Each number is 128 + 32 x the weight over its row's rms, rounded and kept within 0 to 255. Layers, rows and columns count from 0. The size above them is the row's rms in percent of the matrix's.

# layer 10 attention output (transposed), 128x128, rms 0.164, rows 121-127, columns 0-127
size [ 98  92  94 102 100  90  95]
[[122 121 169  99 115 127 160 149 181 105  83 123 101 129  98  95 111 133 114  71  97 125 184 131 153 173 154 140 149 149 136 132 147  90 179 158 182 205  81  86  72 151  98 131 128 138 115 154 136 111  64 175  84  65 152 134  80 135  87 141 116 138 108 186  75 117 118 136 137 111 128 161 111 127 145 116 182 120 139 132 125 131 124  95 124  91 155 106 135  74  96 141 131  66 127  47  84 112 207 158 137 103 112  97 145 142 157 113 137 137 143 154 180 110 194 134  89 168 144 184 116  85  95 108  82 145 108 105]
 [113  86 179 108  81 152 105 162 191 107 105 151  73 140 147 101  53 179 128 166 155  95 175 120 124  70  99 136 135  98  60 155 125 111 136 135 114  69 120 115 116 157 179 143 131 155 121 196  95  83 149 136 150 121  50 154 155 124  74 123 148 181 153 151 107 155  70 117  85 120 185 115 113  96 143  98  95  91 179 161 109  97 165 154 163 124 101 192 118 157 116 123 115 119 108 134  99 120 166 161 130 133 105 107 117  87 113  63 111 101 138 160 115 140 127 104 103 138  74 181 161 127 102 114 149 134  83 145]
 [124  99 182 190 149 127  93 139 182 122 128 193 114 128 122  92 138 128 115 129 163  53 118 155 139 129  99  79  84 136 146  99 102 104 159 143 133  87 120  92 112 151 186 120 109 121 180 144 165 171 146 108 185 143  74  99 154 113 138 173 139 139 101 134 112 109 120 161 141 145 181 131 123 105 127 173  86 125 145 140  82 139 103 175 154 152 180 206 118 148 159 150 123 168  73 190 182 157 117  92 138 129 117 100 109  97 133  89 122 134 184 138 153  85 198 103  86  57  84 116  76 158 108 143 100 129 126 109]
 [106  97  38 114 165 174 129  98 102 126 127 119 122  89 122 110 138  87  98  49  83 114  90 118 118  96 142 141 155 129 136  99 125 140 145 115 117 150  64 166 124 126  84 156 162  31  68  67  92 141 125 128 189 129 191 150 111 133 215 141 166 180 128 141 119  54 171 132 124  98  95 143 153 123 121 182 151 106 138 103 151 104 145 158  71 136  75 109 149 133 162 116 131 123 144 144 177 123  69 133 156 101 117 170  70 150 133 200 101 121 112 124 123 104 134 127 142 121 149 124 161 141 142 128 142 144 144 111]
 [146 143  83 115 104  95 147 132 117 113 123 161 101  94  78 160 165 106 124 141 155 117 117 137 125  98 115 114 121 118 115 118 152 141 133 148 162 123 146  83 141  86 135 135  97 102 193 111 113 118 149 141 110 127 153 123  72 180 157  50  87 102  97 102 154 145  79 147 152 148  27 155 108  91 156 126  88 134  84 166 190  92 186 161 145  91 175 101  44 159 118 142 109 173 146 119 128 114 193 197 138  97 129 109  74 123 158 122 173 119  61 141  96 130 148 131 147 196 154 146 162 117  72 137 150 146 143 106]
 [104 185 122  99 202 140 121  85  68 164 153 149 144 148 173 128 136 140  91 131  79 110 144 172 163 182  84 124 105 182 153 155 126 135 169  92 137 100 107 150 130 148 153 178 121 105 110 187 154 127  96 121 134 138  96  84 115 170 153 127 100 148  60  90 153  89 165 183  93 150  60 139 104 131 123 116 179 118 176 100 127 165 118 150  80 124  41 156 123 129 168 133 159 137 181 125 122 112  86  94 135 103 103 151 110 132 222 163  82 174 165 148 113 108 150 121 118 130 159 123 122 131 183 116 133 116 154 129]
 [106  81  64  87 142 115 102  86 110 163 102 146 145 117 181 154 166  80  59 124  91 132 159  76 105 145 107 160 182  88  95 121  82 139 116  95  87 128 118 139  85 110 104 186 124  98 213  84 120 113 114  96  95  93  81 141  77 122 119 208  98 122 100 124 159 114 129 104 143 171  85  77 122 149 173 116 110 150  84 131 130 132  86 162  74 135  90 116 116 120 184 135  49 117  89 127 122 148 136 137 134 105 138 167  96 163 128 109 119 135 145 118 177 166  72 114 142  99 160 162 118 115 115 142 124  74 163 122]]
# layer 10 attention value, 128x128, rms 0.166, rows 122-127, columns 0-127
size [ 89  96 102  98  88  97]
[[116  79 122 118 106 209 108 131 142 115 159  83  92 141 164 152 154 204 200 148 143 120 116 141 180 164 151 114 185 126  96 216 155  77 149 151 182  53 113 145 162 109 171 115 140  99  97 119  80 144 126 166 114 142 136 176  95 193 105 144 116 109  80 103 110 156 107 116 133 107 101  74 121 127  97 101 139  81 130 105 160 106 144 137 122 113 100  79 124 122 125 158 125 133 121  87 146  83 171 170 123 137 117 104 155 123 203 121 112 156 121  98 127  93 127 102 119 102  94 164 151  97  55 192 122 121 124 131]
 [ 94 124 116 155 112 143  79 136 166 115 170  34  78 146  72 100 202 133  78 146 186 166  94  91 117 120 183 122 183 138 144 111 126 171 195 137 146  76 158 145 128 156 178  81 118  96 122 133 149 140 160 139 122  88 140 175 153  97 139 160  89 146  94 127 175 169 144 122 104 140 127 107  96  81 130 154 146 109 118 171 136 153 114  87 116 119  62 112 161 151 108 149 110 110 123 112 112 143 206 124 116 113 186  82 105  61 122  99 118 120 124 157 128  92 115 159 154 191 138 142 139 162  92 136 115  90 143  82]
 [152  66 118  76 143 162 147  80 152 153  96 157 131 102 157 130 146 141  80 123 171 196  83  92 109 112  78 120  96 150 145 105 100 168 102 138 108 138  76 126  88 148 159 145  90 147 128 117 146 109 203  67 119 124  90  18 104  87 147 115 168 123  93 101 175 161 146 120 119 140 177 164 169 149 155 161 114 115 108 140 157 154 156 158 131 123  66 160 154  62 159 156 104 112 142 122 123  90 104 100 157 125 105 188 164 131  92 155 181  93 161 138  87 125 175 134 145 131 127 173 141  93 126  95 150 156 137  98]
 [121 105 190 114 182 166 132 217 172 106 163 103 131  26 126 112 140 147 142 156 113  75 136 132  89 119 101  92 132  99 145 167 113 140  76  98 149 114  98  65 167 165 114 121  69 102 152 117 120 119 102 102 158 110 144 156 155 176  98 117 102 121 188  92  83 108 141 178 125 124 149  96 150 154 120  96 102 111 174 144 131 151 124 110 151  87 142 178 110 169  91  95 115  65 157 137 156 137 149 155  95 125 107 134 132 174 101 161 118 119  77 117  62 122  92 119 166 140 171 156 124 123 177  62  91 144 145 162]
 [180 149 128 146 149 158 104  73 116 149  61 154 117 129 125 124 113 101 161 153 134 117 134  27 125  99 109  84 170  96 162  78 106 143 162 144 108  92 122 122  95 100 127 184  62  87 134 151 161 121 160 134 144  81  91  72  88 162 155 123 153 157 120 121 146 120 142  93  93 148 147 157 157 208 130 168 142 139 160 116 129 130 133 177 163 135 177 132 113 120 195 184 117 143 130 129  66 141 170 152 154 102 149 142 106 109 116 132 113  80 119 162 185 150 121  87 108 162 141  79  88 199 128 105 132  95 183 101]
 [136  82  59 107 132 126 145  99 138 138  89 188 175 135 152 119 154 158 148 145 159  55 143  89 139  80 127 159 115 135 135 159 101  85 169  65 126 113 131 135 173 102 182 132 120  94 139 126 181 130  65  45 118 112 104 144 110  77 143 101 110 136 121 137 152  88 187  70 163 140 167 159 138 154 105 140 161  93  98 104 125 122 105 113 110 161 130 181 174  55  87 166 126 106 108 178 138 162 156 118 105 131 136 198 200 119 129 106  87 145  96 101 109 107  93 123  97 127 164 129 122 163 161 162 128  77 121 124]]
# layer 10 MLP gate, 512x128, rms 0.163, rows 0-13, columns 0-127
size [103  96 107 100 102 102  85 101 108  84  77 100 102 111]
[[140 145 107  97 113  93  78 125 116  93 112  73 147 173  74 130 106 117 116 100 121 135 162 108  95 195  87 146 168 147 164 109 141 197 178  83 105 103 116 128 124 142  96  80  86 126 114 116 169 101 149 129  95 119 163 130 169 116  97 165 140 112 114 116 173 123  73 167 114 126 112 135 142 152 142 178 139 116 164 164 134 138  76 129  94 115 111 128 121 140 162 158 121 104 156 115 207 123 141 161 176 117 178 141 129  64  98 149  92 130  82 111 149 154  76 148  59 101  98  78 205 140 109 103 212 155  82 154]
 [161 149  99 163 126  66 124 137 134 126 135 169 137 124 105 129 146 169  84 125 177 128 140  86 134 132 111 152 125  98 124 178 116 118 107 101 147  65 138 111 156 114 151 176  64 156 153 122 187 218  91 165 159 110 122 162 148 129  90  27 164 200 122 121  73 134 133 147 200 173 124 115 138 113 161 158 135 107 113  93 107 140 128 140 107 158 120  71 134 103 137 163 156 116 118  86 116 139 154 166 121 159 139 130 115 117 161 125 106  76 118 116 106 108 148 205 189 113 104 151 159 105 172 203 121 113 111 175]
 [ 98 124 133 133 128  80 146 156 129 126  88 129  74 185 167  88 190 129 111 127 165 190 143 136 156 132  91 127 134 134 166 108 164 130 190 118 148 130 114  73 149 100  74 154 134 110 122 156 168 141 130 128 131 166 120 166 117 163 137  96 150 151  95 136 100  98 130 116 141 226  80 121  81 172  82 140  82  95 159  96  70 134 103 108 113 140 173 108 130  87  97 128 118 176 146 182 119  94 105 135 109  54 108  99 178 190 153  92 115 142  86 139 122  97  54  69 106 124 125 185 153  84 129 106 132 136 114 134]
 [163 145 166  58 100 120 129 131  54 138  84 104 112 129 175 182 123 117 165  89 105 148 115  79 111 174  94 104 136 148 160 145 136 109 149  75 136 146  95 140  54 127 106 126 117  90 102 184  98 137 106  70 133 135  95 101  78 117 129 114 155 161 133 128 158 207 135  62 139 138 117  74 116 171  95 129 160 136 133 180 149 137  66 136 101  56  53 116 122 104 142 101 136  98 113 141 100  97 133 138 119 103  84 131 126 173 128 171 119 136 134 132 119 202 125 119 150 120 125 125 215 142 139 185 119  96 131 115]
 [127 131 139 131 103 128 136 119 103 162 157  86 142 145 119 202 176 121 145 114  94 162 133 158  80  98 102 107 179 158 170 169 104 148 170 138 131 119 166 128 191  95 111 134  76  82  81 199 171  88 144 114 116  76 154 112 155 118  90  94 111 147  85 133 104 132 176 128 142 156 165 134  97  91 158 136  65  88 190 138  96 130 150 115 127 152 159  80 126 151 150 119  69 138  81 138 147 202  99 128 141 137 118 140 154 154 143 115 149 142 183 141  72 177 110 116 144 174 168  72 115 122 210 136 182 118 129 110]
 [106 102 152 123 122 138 177 112  76  83 165  88  66 114 123 119 126 125 128 114 134 136 138 135 144 104 124 142 138 115 107 183 172 163  90 114 119  84 168 112 133 128 225 193 210 135 119 143 152 116 152  73 127 132 119  72 102 172  97 125 102 186 163  90 140  98 135  88 120 148  79 117 128 103 149 145 220 149 107  76 140 134 116 148 124 134 161 118 111 111 141  91 111 134 112 137 185  54 167 128 141 156 140 135 172  75 159 112 200 121 136  81  71 120  99 101 187 154 115 151 109 155 130 160 111 130 146 164]
 [151 161 105 186 217 133 147 144 122 110 128  61  96 132  59 112 181 125 164 102 181 134  82 124 151 137  87 113 163 101 117 110 118 147 156 152 121 123 180 138 152  87 118 114 118 153  96 128 126 160 175 128  71 166 133 179 144 113 165  74 130  87 160 133 108 156 101 174 189 119 129 142 105 107  95 146  70 142 115 195 125 134 112 136 146 103 141 115 115 190  90 113 152  79 128 102 117 138 199  95 136 107 109 145 112 118 133 124 150 123  93 161  85 109 115  83 161 108  43 125 112  75 154 124 127 151 197 175]
 [ 78  88 143  76 147 131 104 106 128 172 135 132 131 144 123 145 107 196 124 128 168 164 102 113 142 154 128  95  77 142  97 168 151  79 126  78 182 117 142 118 130 134 145 141 148 123  78 117 126 142 107 103 142 131 109 144 141 117 135 101 140 131  74 144 127 136  93 157  88 121 100 135 105 168 134 137 138  67 187 192 142 123 150 152 147  36 128 124 148 125  97 168 134 139 100 100 170  95 153 178 169  88  59 173 112 106 102 156 118 196 107  40 105  66  98 126 164 132  96 208 144  72 116 150 171 104 130 158]
 [140 109 133 101  69 106 116  99 161 152 124 124  97 116 141 154 128 148 145 118 104  95 148 145 150 138  87 105 122 131 106 123 144 182 159  94 178 133 147 175 135 119  83  31 114 124  85 166 158 128 142  94 185 136 156  93 110 140  92 158  62 162 104  89 128 150 137 133  94 153 101 147 140 112 174 135  77  97 143 112 141 112 145  60 107 151 126 142 138 103 110 148 109 124 127 116 195 155 147 136  82  65 158 149 116 169  54 124  81 171 132  83 106  76  81 132  94  67 190 169 190 145 144 139 119 166 188 164]
 [129 102 135  95 143  42 234 197 100 135 120  91 143 132 145  98  89 106 132 143  86 149  86 175  79 142 158 138 186 109 141  73 141 136 147 124 102 160  90  97 135 124 166 171 165 139  86 143 142 166 119 139 113  92 179  45 135 127 164  90 120 146 105 152 151 160 139 116 126 135 180 141 150 104 136 162 118  83  66 100  65 109 138 146 164 160 160 131 120 152 105 143 154  96 153  95 155 160 158 108 153  94 122  53 120 126 135 145 104 163 129 158 125 120 139 153  52 131 115 109 115 113 104  96 165 117 183 112]
 [156 123 101 146 187 120 217 170 116 109 132 110 149 125  88 169 149 134 142 125 160 143 126 112 117 126 122 155 169 130 125  81 223 106  82 125 163 123 149 139  29 171 151 116 154  87  66  88 154 152  68 194 115  66 192 136 176 117 191  86 158  76 172  93 144 115 150 143 164 149 166 138 106 155 119 126 193 143 132 129 152 128 102 143 172  89 168 158 127 113  88 135 150 126  81 145  88 109 121  95 132 149 120 101 110 135 171 125 115 110 134 144 125  98 113 128 132 155 176 157 119 141 147 127 141 160 103  94]
 [130 156 154 104  86  63 139 176 149 102 131 156 113  63  90 164 106  96  67 109 130 143 171 131  97 113 133 115 174 156  84  97 152 108  79 100 106 137 136 133  90 139 169  91  84 158  98 151 174 141 138 185 168 138 166 128 110 162  88 142 153 168 157 158 177 127 112 122 175 139 173 145 105 142 124  97 155 124  73  61 103  85 117 112 103 117 114 112 123 170 112 143 133 112 140  95  89  87 100 149 129 119 179  86 105  74  80  70  96  96  36 108 141 154  97 134  98 121 108  86 168 103 138 103  98  91 180 119]
 [143 118 124 119 117  87 202  99 107  76 115 185 133 115 129 105 153 215 130  93 126 135 111 138 126  92 161 114 106 124 161 152 179  55 141 150 147 135  75  77 159 120 120 100 125 177 130 147 183 138 130 100 165 154 133 108  78  71  83  94 120 152 109 162 111 164 102 151 135 160 150 159 121  97 145  94 105  89  96 112  88 138  42 177  88  95 141 158 125 170 166 127 113 180 137  89 152 154 156 160 175  85 143 112  92 138 131  79 167 109 205 148 158 145 116 107 100 131  96 162 146 127 132 142 151 125 186 163]
 [142 108 120 135 152 112 132 186 158 176 116 142 115  85 184 142 188 112  59 134 157 104 118 106 145 136 120 136  82 185 105 186 170  87 108  66 118 102 125 114 138 125 132 120 155  96 121 149 121 109 134  78  83 131 181  79 149 142 146 131 133 185 116 119 133  52  62 124 137 184 154  79  88 164 137 167 149  82 123 118 128 150 147 103 106 119 138 174  78 100 110 155 121 173  85 102 140 130  90 124 109 131 140 158  69 139  87  76 125  68 128 111 102 128 102  93  96 147 108 144 159 136 104 160 152  90 228 136]]
# layer 10 MLP up, 512x128, rms 0.168, rows 0-13, columns 0-127
size [101  91 101 101 104 100  88  98 110  86  81  93 104 108]
[[119 144 175 139 101 121  76  55 124 179 163 131 129 127 148 147 119  97 129 145 124 113 137 148 113 178 186 151 143 120 129 148  69  71 118 111 174 193 163 183 155 147 115 130 110 150 116  86 118 138 159 117 120 147  90 122 131  82  55  99 129 210 108  93 195 104 162 136 102 114  29 143 117 100 135 135 131  62 117 137 139 102 177 118 178 146 151 163 152  89 140 140 137 182 128 133 158 131  84 125 101 128 137 177 138  97 169 147  81 129 185 118 112 123 162 170 137 106 151  98  94 130 118 197 127 111 169 143]
 [186 162  77 188  94 175 152 134 102 128 154 143 126  81 143 123  97 112 139 156  98  57 121 112 210 144  94 121 119  88  87 189 113  73 120  48 121  87 157  82  91 131 143 149 110 136 152 153 177 122 134 139 141  94 111 136 129 144  93 119 114  57 144 102 118 116 138 129 166 132 147 145  96 132 133 113  88  90  61 114 142 111  99 131 123 199 140 142 117  65 120 131 136 132 115 134  99 166 167 121  97 133  92 126 144 178 127 106 172 135 122 136 191 121 168 119 135 113  36 139 120 107 152 140  90 122  83 198]
 [132 141 143 108  76 151  96  77 130 116  78 122 123  88  99 154  96 111 110  76 103 186 121 114 155 153  97 104 185 132 171 123 106  87 101 194 130 152 101 103 144  99 121 125  70 156 120 146 118 148 152 124 101  29  99 149 151 132 125 156 128 103 105 168  74  72 125 119 132 108  82 123 173 127 121 103  53 127  87 139 104  62 110 132 122 111  79 123  75  98 128  97 122 136 164  90 114 201  78 160 167 128 132 130 148 142 148  85 109 133 171 156 124  91 103 101 136 109  85  64  82 112 169  87  98 114 128  81]
 [102 118 161  94  95 139  93 135 130 122 119 140  97 107 128 181 147 117 185 165 187  96 159 158 165 162 120 138 107 125  85 123 112 178 172  88 111 123 119 159 118 128 160 116 176 151  89  82  61 102 154 149  83 156  55 150 187 178 116 153  67 148 133 153 135 107 145  85 151 194 125 160 136 122 128 121 120  97 148 112 127 142  64 181 160  92 115 127 115  71 138 127 156 200 147 128 173  90  71 201 106 155 160 113  92 148  93 128 117  77 102 103  98  94  99 132 132 102 126 105 147 159  77 154 114 172 131  99]
 [ 80 116 128 120 100 145 159 102 129  97  69 123 108  92 119 119 170  67  65 158 101  97  90 140 125 135  73 148 117 228 144 125 144 138 103 154  90  86 127 135 170 103 163 132 103 109 140  91  69 113 172 139 182 178  99 111 118 156 172 119  86 135 149  66 193 139 147 118 108 139 106 135 109 120 199 114  87  88 139 118 101 108 156 160 106 123  84 182 160 120 143 117 151 149 136 165 159 149  78  86 131 139 173  76 150 110 153  95 101 102  85  84 115 155 140 101 166  95 104 133 118 142 197  69 136 146 143 144]
 [139 113 118 141  81 130 149 112 145 132 118 159 190 135 157  94 152  76 166 169  68 108  56 112  67 135 135 117  54 118 150  83  85 117  42 143 156 152 112 129 121 122 143 118 146 135 119 131 129 196  44 120 142 168 134  99 124 174 164 119 162 109  65 124 184 145  93 151 181  93 109 104 138 171 108  77 110  86  88 145 124 161  84 117 108 120 167 113 115  66 159  87  96 162 122 131 120  70 149 107 101 116 139  93 105 161 102 150 107 136 188 117 173 144 114 137 164 147 133 135 119 173 106 103 114 115 111 171]
 [167 109 126 110 128 181 149 123 122 120 130 102 146 147 194 124 123  58 154 111 111 140 130  90 164 178 107 126 164 165 122 121  54  83 180 150 163 199 118 141 137 107 154 222 145 134 150 155 118 152 115 129 101 133  93 124 127  87 160  57  90 175 194 144 149 140 120  97 151 132 163 128  91 134 146 123 104 103 125 112 154 121 173 161 125  97  98 152 137 123 182 174 161 142 153 112 102  88 182 118 149  82 136 127 125 153 137 104 143 145 150 173 216 131 121 131 105  82 140 171 145  78 147  85 152 130  63  73]
 [180 149  98 156 115  96 158 125  99 141  82 126 130 106  82  56 115 121 125 122 177 117 121  90 111 108  77  78  96 111 114 105 149  79 126 121 107 121 128 122 176 110  81 117 162 141 121 135 145 151 186 100 157 171 130 151 182 187 132 115 214 157 189 107 138  85 109 160 101 175 125 147 131  97 110 144 118 128 136 207 110 151 148 166  76 150 162 172 103 150 142  85 114 111 143 110 113 108 138  66 129 106 115 127 191 132 107 106 172 156 155 106 111 128 128 189 135  74  91 188 167  79 155  77  93 150 100 106]
 [140 142  75 130 158 151 136 165 174 103 138 102 103  92  46 157 142 166 127 188 121  86  87 144 158  92  93 170  69 133 142 185 160 153 156 106 136 131  95 151 187 114 146 160  91 158  80 131 138  95 117 162 144 133 157  68  92 148  95 137 155  69 119 138 111 203 149 132 122  60  90 193 181 123 145 140  71 124 103 127 153  85  98 147 125 166 117  93 112 147 117 117 144 141 132 107  95 165 115  99  93 132  96 113 104 202 147 111  94 111 145 161 122 131 140 113 176 124  89 161  83 103 166 129  94 172 175 125]
 [146 196  83 144 133 134 125 171 137 186 161 144 151  76 176 133 150 118 138 150 162 100 172 136  92 172 145 135  91  73 106 129  77 151 156  63  59 134 103 140 137 157 159 173 152 131 142 165 166 104 130 113  91  95 146 117 121 118 129 164 140 120  98 178 109 137 106 115 112 142 176 118 113  70 109  73  79 127 103  97 131 155 151 175 163 164 131 146 124 152 146 136  94 153 119 137 154 153 102 128  85 149  95 135 173 209 128 144 113 104 112 142 130 134 161 132  80 148 124  78  79 151 139 147 209 191 211 160]
 [ 76 133 194 171 101  85  75 116  84 123 118 126  88 137 133 110 117 139 132 148 104 117 150 148  64 154 156 145  81 122 137 137  69 137 117 128 179 168  86  96 154  71 112  95 171 148  72 106  82 142 126 153 110 145  97 138 142 145 103 164 135 189  85 120 160 109 187 152  82 120  84 158 158 202 145  99 146 104 120 168 109 140 154  72  66 135 147 127  97  85  90 127 161 117  91 162 164 114 123 177 109 145  97 158 156 161 130 146 172  90  57 141 145 124  54 107 137  80 119 136 138  80 149 116 120 124 108  97]
 [159 111 179 153 128  75 116 168 138 109 139 165 125 145 122 102 176  96 168 177 164 143 158 123 140 156 127 119  97 126 131 118 129 165  91 238 149  99 181 166 121 160 161 122 128 141 117 121 120 151 198  96  64 105  95 116 168  79 124 101 140  86 165 119 148 191 115 102 133 188  72 114 146 126 186 100 118 120 138  91 117 144 128  79 113 188 112 129 118 163 124  76 103 137 154 202  77 176 135 114 163 135  97 148 131 134 133 108 157  69 128 140  78 111 146 117 110 144 101 110 121 148 104  47 131 134  78 137]
 [114 127 158  72 140 133 209 159 164  97  96 140 107  79  89 137 148 156 125  85 197 164 134 146 159 113 129 145  81 130 175 127 165 146  99 124 168 102  88 102  73  65 171 144 101 122 132 121  86 149 121  55 134 158 144 139 148 148 159 167 176 189 120  68 128 101 174 139 104 126 116  71  98  85 112  64 158 144 205 140 105 174 137 136 179 144 141 122 134 142  83 165 150 138  90 168  98 119 114 129 116 112 182 159 109 142 132 129 159  63 121 118 135 129 133 133 174 181 125 129 122 128 129 107  78  90 120 170]
 [124 187 146 155 113  95 155 131 129  85 154 105 144 138 123  64 105 174 109  80 129 145 188 140 111 154  95 170  71 121 128 126 162  96 106  86 182  96 125 146 105 102 123 147 111 176 116 143 178 168 168 169 152  76 148 125  90 164 140 170 156 108 149 110 180 149 140 163 172 120 157 145  95 127 120 148 118 159  99 133 122 172 147  78 205 148 147 160 168 143 131 151 103 127 115 126 116 140 153 100 109 131 119 189  83 158 141 158 137 198 142 116 148  78 118  71 201 124  83 177 144 109 204 127 192 123 143 150]]
# layer 10 MLP down (transposed), 512x128, rms 0.159, rows 0-12, columns 0-127
size [101  90 102 105 103 102  88 100 109  83  79  95 104]
[[131 160  68 140 143 140 149 151  69 140 111 183  84 128  90 138 132 130 131 102 133 117 155 184 142  88 171 125 105 112 135 119 125 161 139 145 111  74 133 101 119 114 107 117 137 122 143  79  79 121 125 159  87 170  51 134  98 173 124 153 158  71  81  96 185 111 198 141 138  69 105 111 122 113 124 110 173  88  72 122 118 177 117 120 132  69  87 112 130 198 184 102 106  92 130 157 119 154 124 118  75 111 154  63 149  69 137 169 134 128 132 102 153 166 143 126 165 196 160 125 113 131 118 200 152 124  98 157]
 [137 104 124  66 140 132 134 136 171 124 182 174 104 171  92  73 125 144 108 184 127 130 174 102 118 139 124 118 143 149 133 107  79 158  99 158 199 118 148 165 144  58 147 134 152 201 128  42 124 215  98  68 114 124 110 128  83 127 139 152 150 134 131 143 149  80 132 155 113 106  89 137 124 118 125 118 156 170 167 182 153 114 116 174 137 153 128 153 102 189 131  83 116  87  84 101 100 108 141 133  98 203 147 191  79  66 159 170 105 136 165 117 121 132 146 107 125  97 127 107  87 106 147 114 144 150 145 135]
 [123 130 176 140 155  89 124 211 128 123 138 145 110 134 132 102 176  94 157 149 178 129 140 124  82 133 116 172 103 119 107 114 173 169 180 109 154 189  95  77 156 164 128 167 135 119  94 124  74  88 108 120 124 119 138 141  58 136 142  96 101 134 134 190 126  95 180  86 127 133 185 109  73 121 129 118  78 141 102 127 161 165 131 131  82  96  94 143 134 114 145 128 125  70  37 148 103 116 178 160  80 113 116 103 177 151 216  98  83 162  95 137 109 100 147 103 102 136  92  94 109 160 123 124 135 124 106 184]
 [105 121 135 155  99 127 154  95 101 145  79 120 101  48 127 155 184 157 112 195 179  96 103 182  64 151 117  87 118 174 143 156  89 124  51 179 182 148 117 117 131 169 136 115 119 117 108 111 126 188 100 124 126 177 154 166  97 129 162  96 102 139  96 149 178 141 121 122 137 131 165 124 109 165 131 151 184 135 132 111 135 136 173  92 120  80 149  83 137 145 185 111 141  78 129 153 190 108 103 111 131  64 160 161 148  80 100 164  98 187 179 124  82 129 140 127 135 135 143 129 127 161  86  73 105 162 137 115]
 [176 147 112 142 109 181 166 138 103 130 160  62 105 117 103 154  93 115 123 173 123  74 165 165 172 156 108 101 150  97 165 129  99 173 109 135 106  98 153 137 119  84 108 159 140 171 134 149 101 147 162 144 220 120 134  93 104 149 130 154 116 157 137  52 112 122 129 117 165  82 106 144 143 114 174 148 116 182 138 162 144 132  92 156 142 123 157 128  59 189 143 189 165 158 183 123  88 158 175 113 113 155 155 130 142 111  96 138 101 116 139  83 106 102 121 119  65 184 204  80 104 177 146 104 143  85 111 143]
 [144  99 147  83  74 155  94 150 147  96 157 102 167 142  72 180 156 157 147 103 148 125 153 171 118 103  97  86 134 119 101 122 126  92 162 105 110 135  51 160 168 184 102 130 112 121 125 213  78 131 105 153 157  83 107 152 164  68 169 141 150  89 110 109 159 162 128 108 118 158 111 154 112  53 102 108 117  97 150 116 160 113 136 155 155 107 192 184 128  92 154 111  90  54 154 111 139 122 178 119 183 138 111 175 135 123 151 129 169 146 115 127 181 106  90 125  92 170 119 126 138 186 145 122 178 102 117  86]
 [ 78 113 106 112  92  95 178 104 120 120 110 141 120  88 147 151 152 144 202  91 200 125 101 143  93 155 150 152 104 163 131 135 145 139  95 158 187 106  66 139 147  66 143 118 135 120 119 154  82 154 129 169 184 128 154 151 125 119 130  68 129 145 106  88  84 129 169 168 123 192 152 142  99 148 187 141 112 105 127  84 124 192 122  93 119 113  89 105  84 110 154  93 102 134 119 152 165  92  69 118 182 145 181  71 140  61 196  66 106 102 142 115 166 151 140 123 120 146  77 103 147 131 104 116  93 140 115 146]
 [137  88 141 129  61 176 177 124 139 141 171 128 172 142 148 136 148 105 116 100 116 178  70 121  31 115 123 157 125 158 146 182  68 108 110 138 141 200 162 119 114  93 105 124 126 159 116 140 138 118 163 116  92 114 118 182  94 124 174 128 128 157 103 119 131 183 149 201 127 108 195  43 113 123 109  83 130 128 194 122 168 140 119 108 124 105 183 125 136 117 162 151 150 156  77 150 142 115 166 137 163 144 120 145 142 150 112 135 152 109 158 104  68 124 117  95 132 131 108 142 162  89 101 115 108 119 189 213]
 [117 135 185 161 151 148  69 139 100 140 148  88 181 149  77 137  96 103 130  71 140  96 158 154 166 114  92 106 115 117 115 113 129  70 119 125 187 105 150 102 130  99 159  55  83 105 136 135 161 161 122 130 147 110 178 115 111  73  74 110 139  93 160  62 112 115 160 174 145  57 109 167  95  96 157 146 108 190  79  93 148  83 142 160 108 121 148 204 113 139 111 144 152 195 111 102 107  94 125 130  96 144  95 135 119 113  98 144  65  79 119 101 139 160 136  91 133 142 162 137 155 178 159 103 175 135  93 139]
 [120 110  98 140 200  98 174 112 119 101 122 110 140 190  82 176 114 111 159 152 117 114 156 144  92 116  99 104 123 138 118 141 167 136 155 116 112 130  83  95 146 141  63 116 188 100 150  73  59 149 108 121 154  88 116 153  88  93 120 117 133 140  96 148 143 167 150 181  68 100 105 147 115  98  95  84 129  96 145 111 138 124  97 116 148 179 141 144  99 191  73 149 122 178 145  93 116 103 132 164 124  75 173  95  90 107 146  77 133  88 133 151 133 132 171 199  85 124 122  84 172 130 178 187 100  77  88 161]
 [175 119 119  72 139 145  93  93 160 199 150 150  84 126 208 125 155 151  79 119 130 171 136 117 169  53  97  94 116 119 161 117 138 123 152 116 155 128 169 160 152  95 170 140 117 131 129 180  86 112 146  81  95 131 146 117 177 169 113 128 156 120 146 107 111  99 103  79 136 173 112 134 136  66 155 109 140 123 143 130 103  98  84  61 104  94  95 193 181 132 125 122 166 118 151  94 124 125 150  95 162  97 113 157 103 105 104 157 129 113 171  45 127 116 145 136 121 147 100 226 145 132  81 110 165 181 128 122]
 [127 100 117 132 163 150 113 146  99 143 164 134 142 178 139 144  63 150 143 123 162  72 168  93  96 166 154 125 137 152 133 150 147 125  77  96  87 109 126 108 102 106 151 107  51 182 104 142 174 140  98 138 168 161 145 190 104 123  84 118 148 134 184 139 111 151  78 142 164  56 140 119 143  99 104 174  84 110 127 147 153 130 103 127 124 132 149 145 124 149 104 161 186 143 141  65 118 131  86 125 127 123 113  42 145 184 136  86 136 123 107 108 112 177  82 159  53  96  66 146  57 161 139  75 139 132  97 108]
 [179 112 160 178 145  78 149 173 170  96  92 172 180 154 112 152 157 104  91 108 127  98 199 165 157 150 114  59 128 101 175 100 108 158 103 157  78 143 159 110 120 118 124 111 152  98 145 141 128 125 103 185 141 119 161 121 148 154 170 104 137 161 177  85 130 132 137 118 161 139 138 105  98 117 134 112 151 193 132 105 114  94 211 153 126 124 141 125 114 160 109 112 179 167 111 115 158  47 125 157 162 139 155 112  92 127 128 137 137 180 153  54  84 112 140  78 186 123 187 140  75 125 134 172  98 172 142  98]]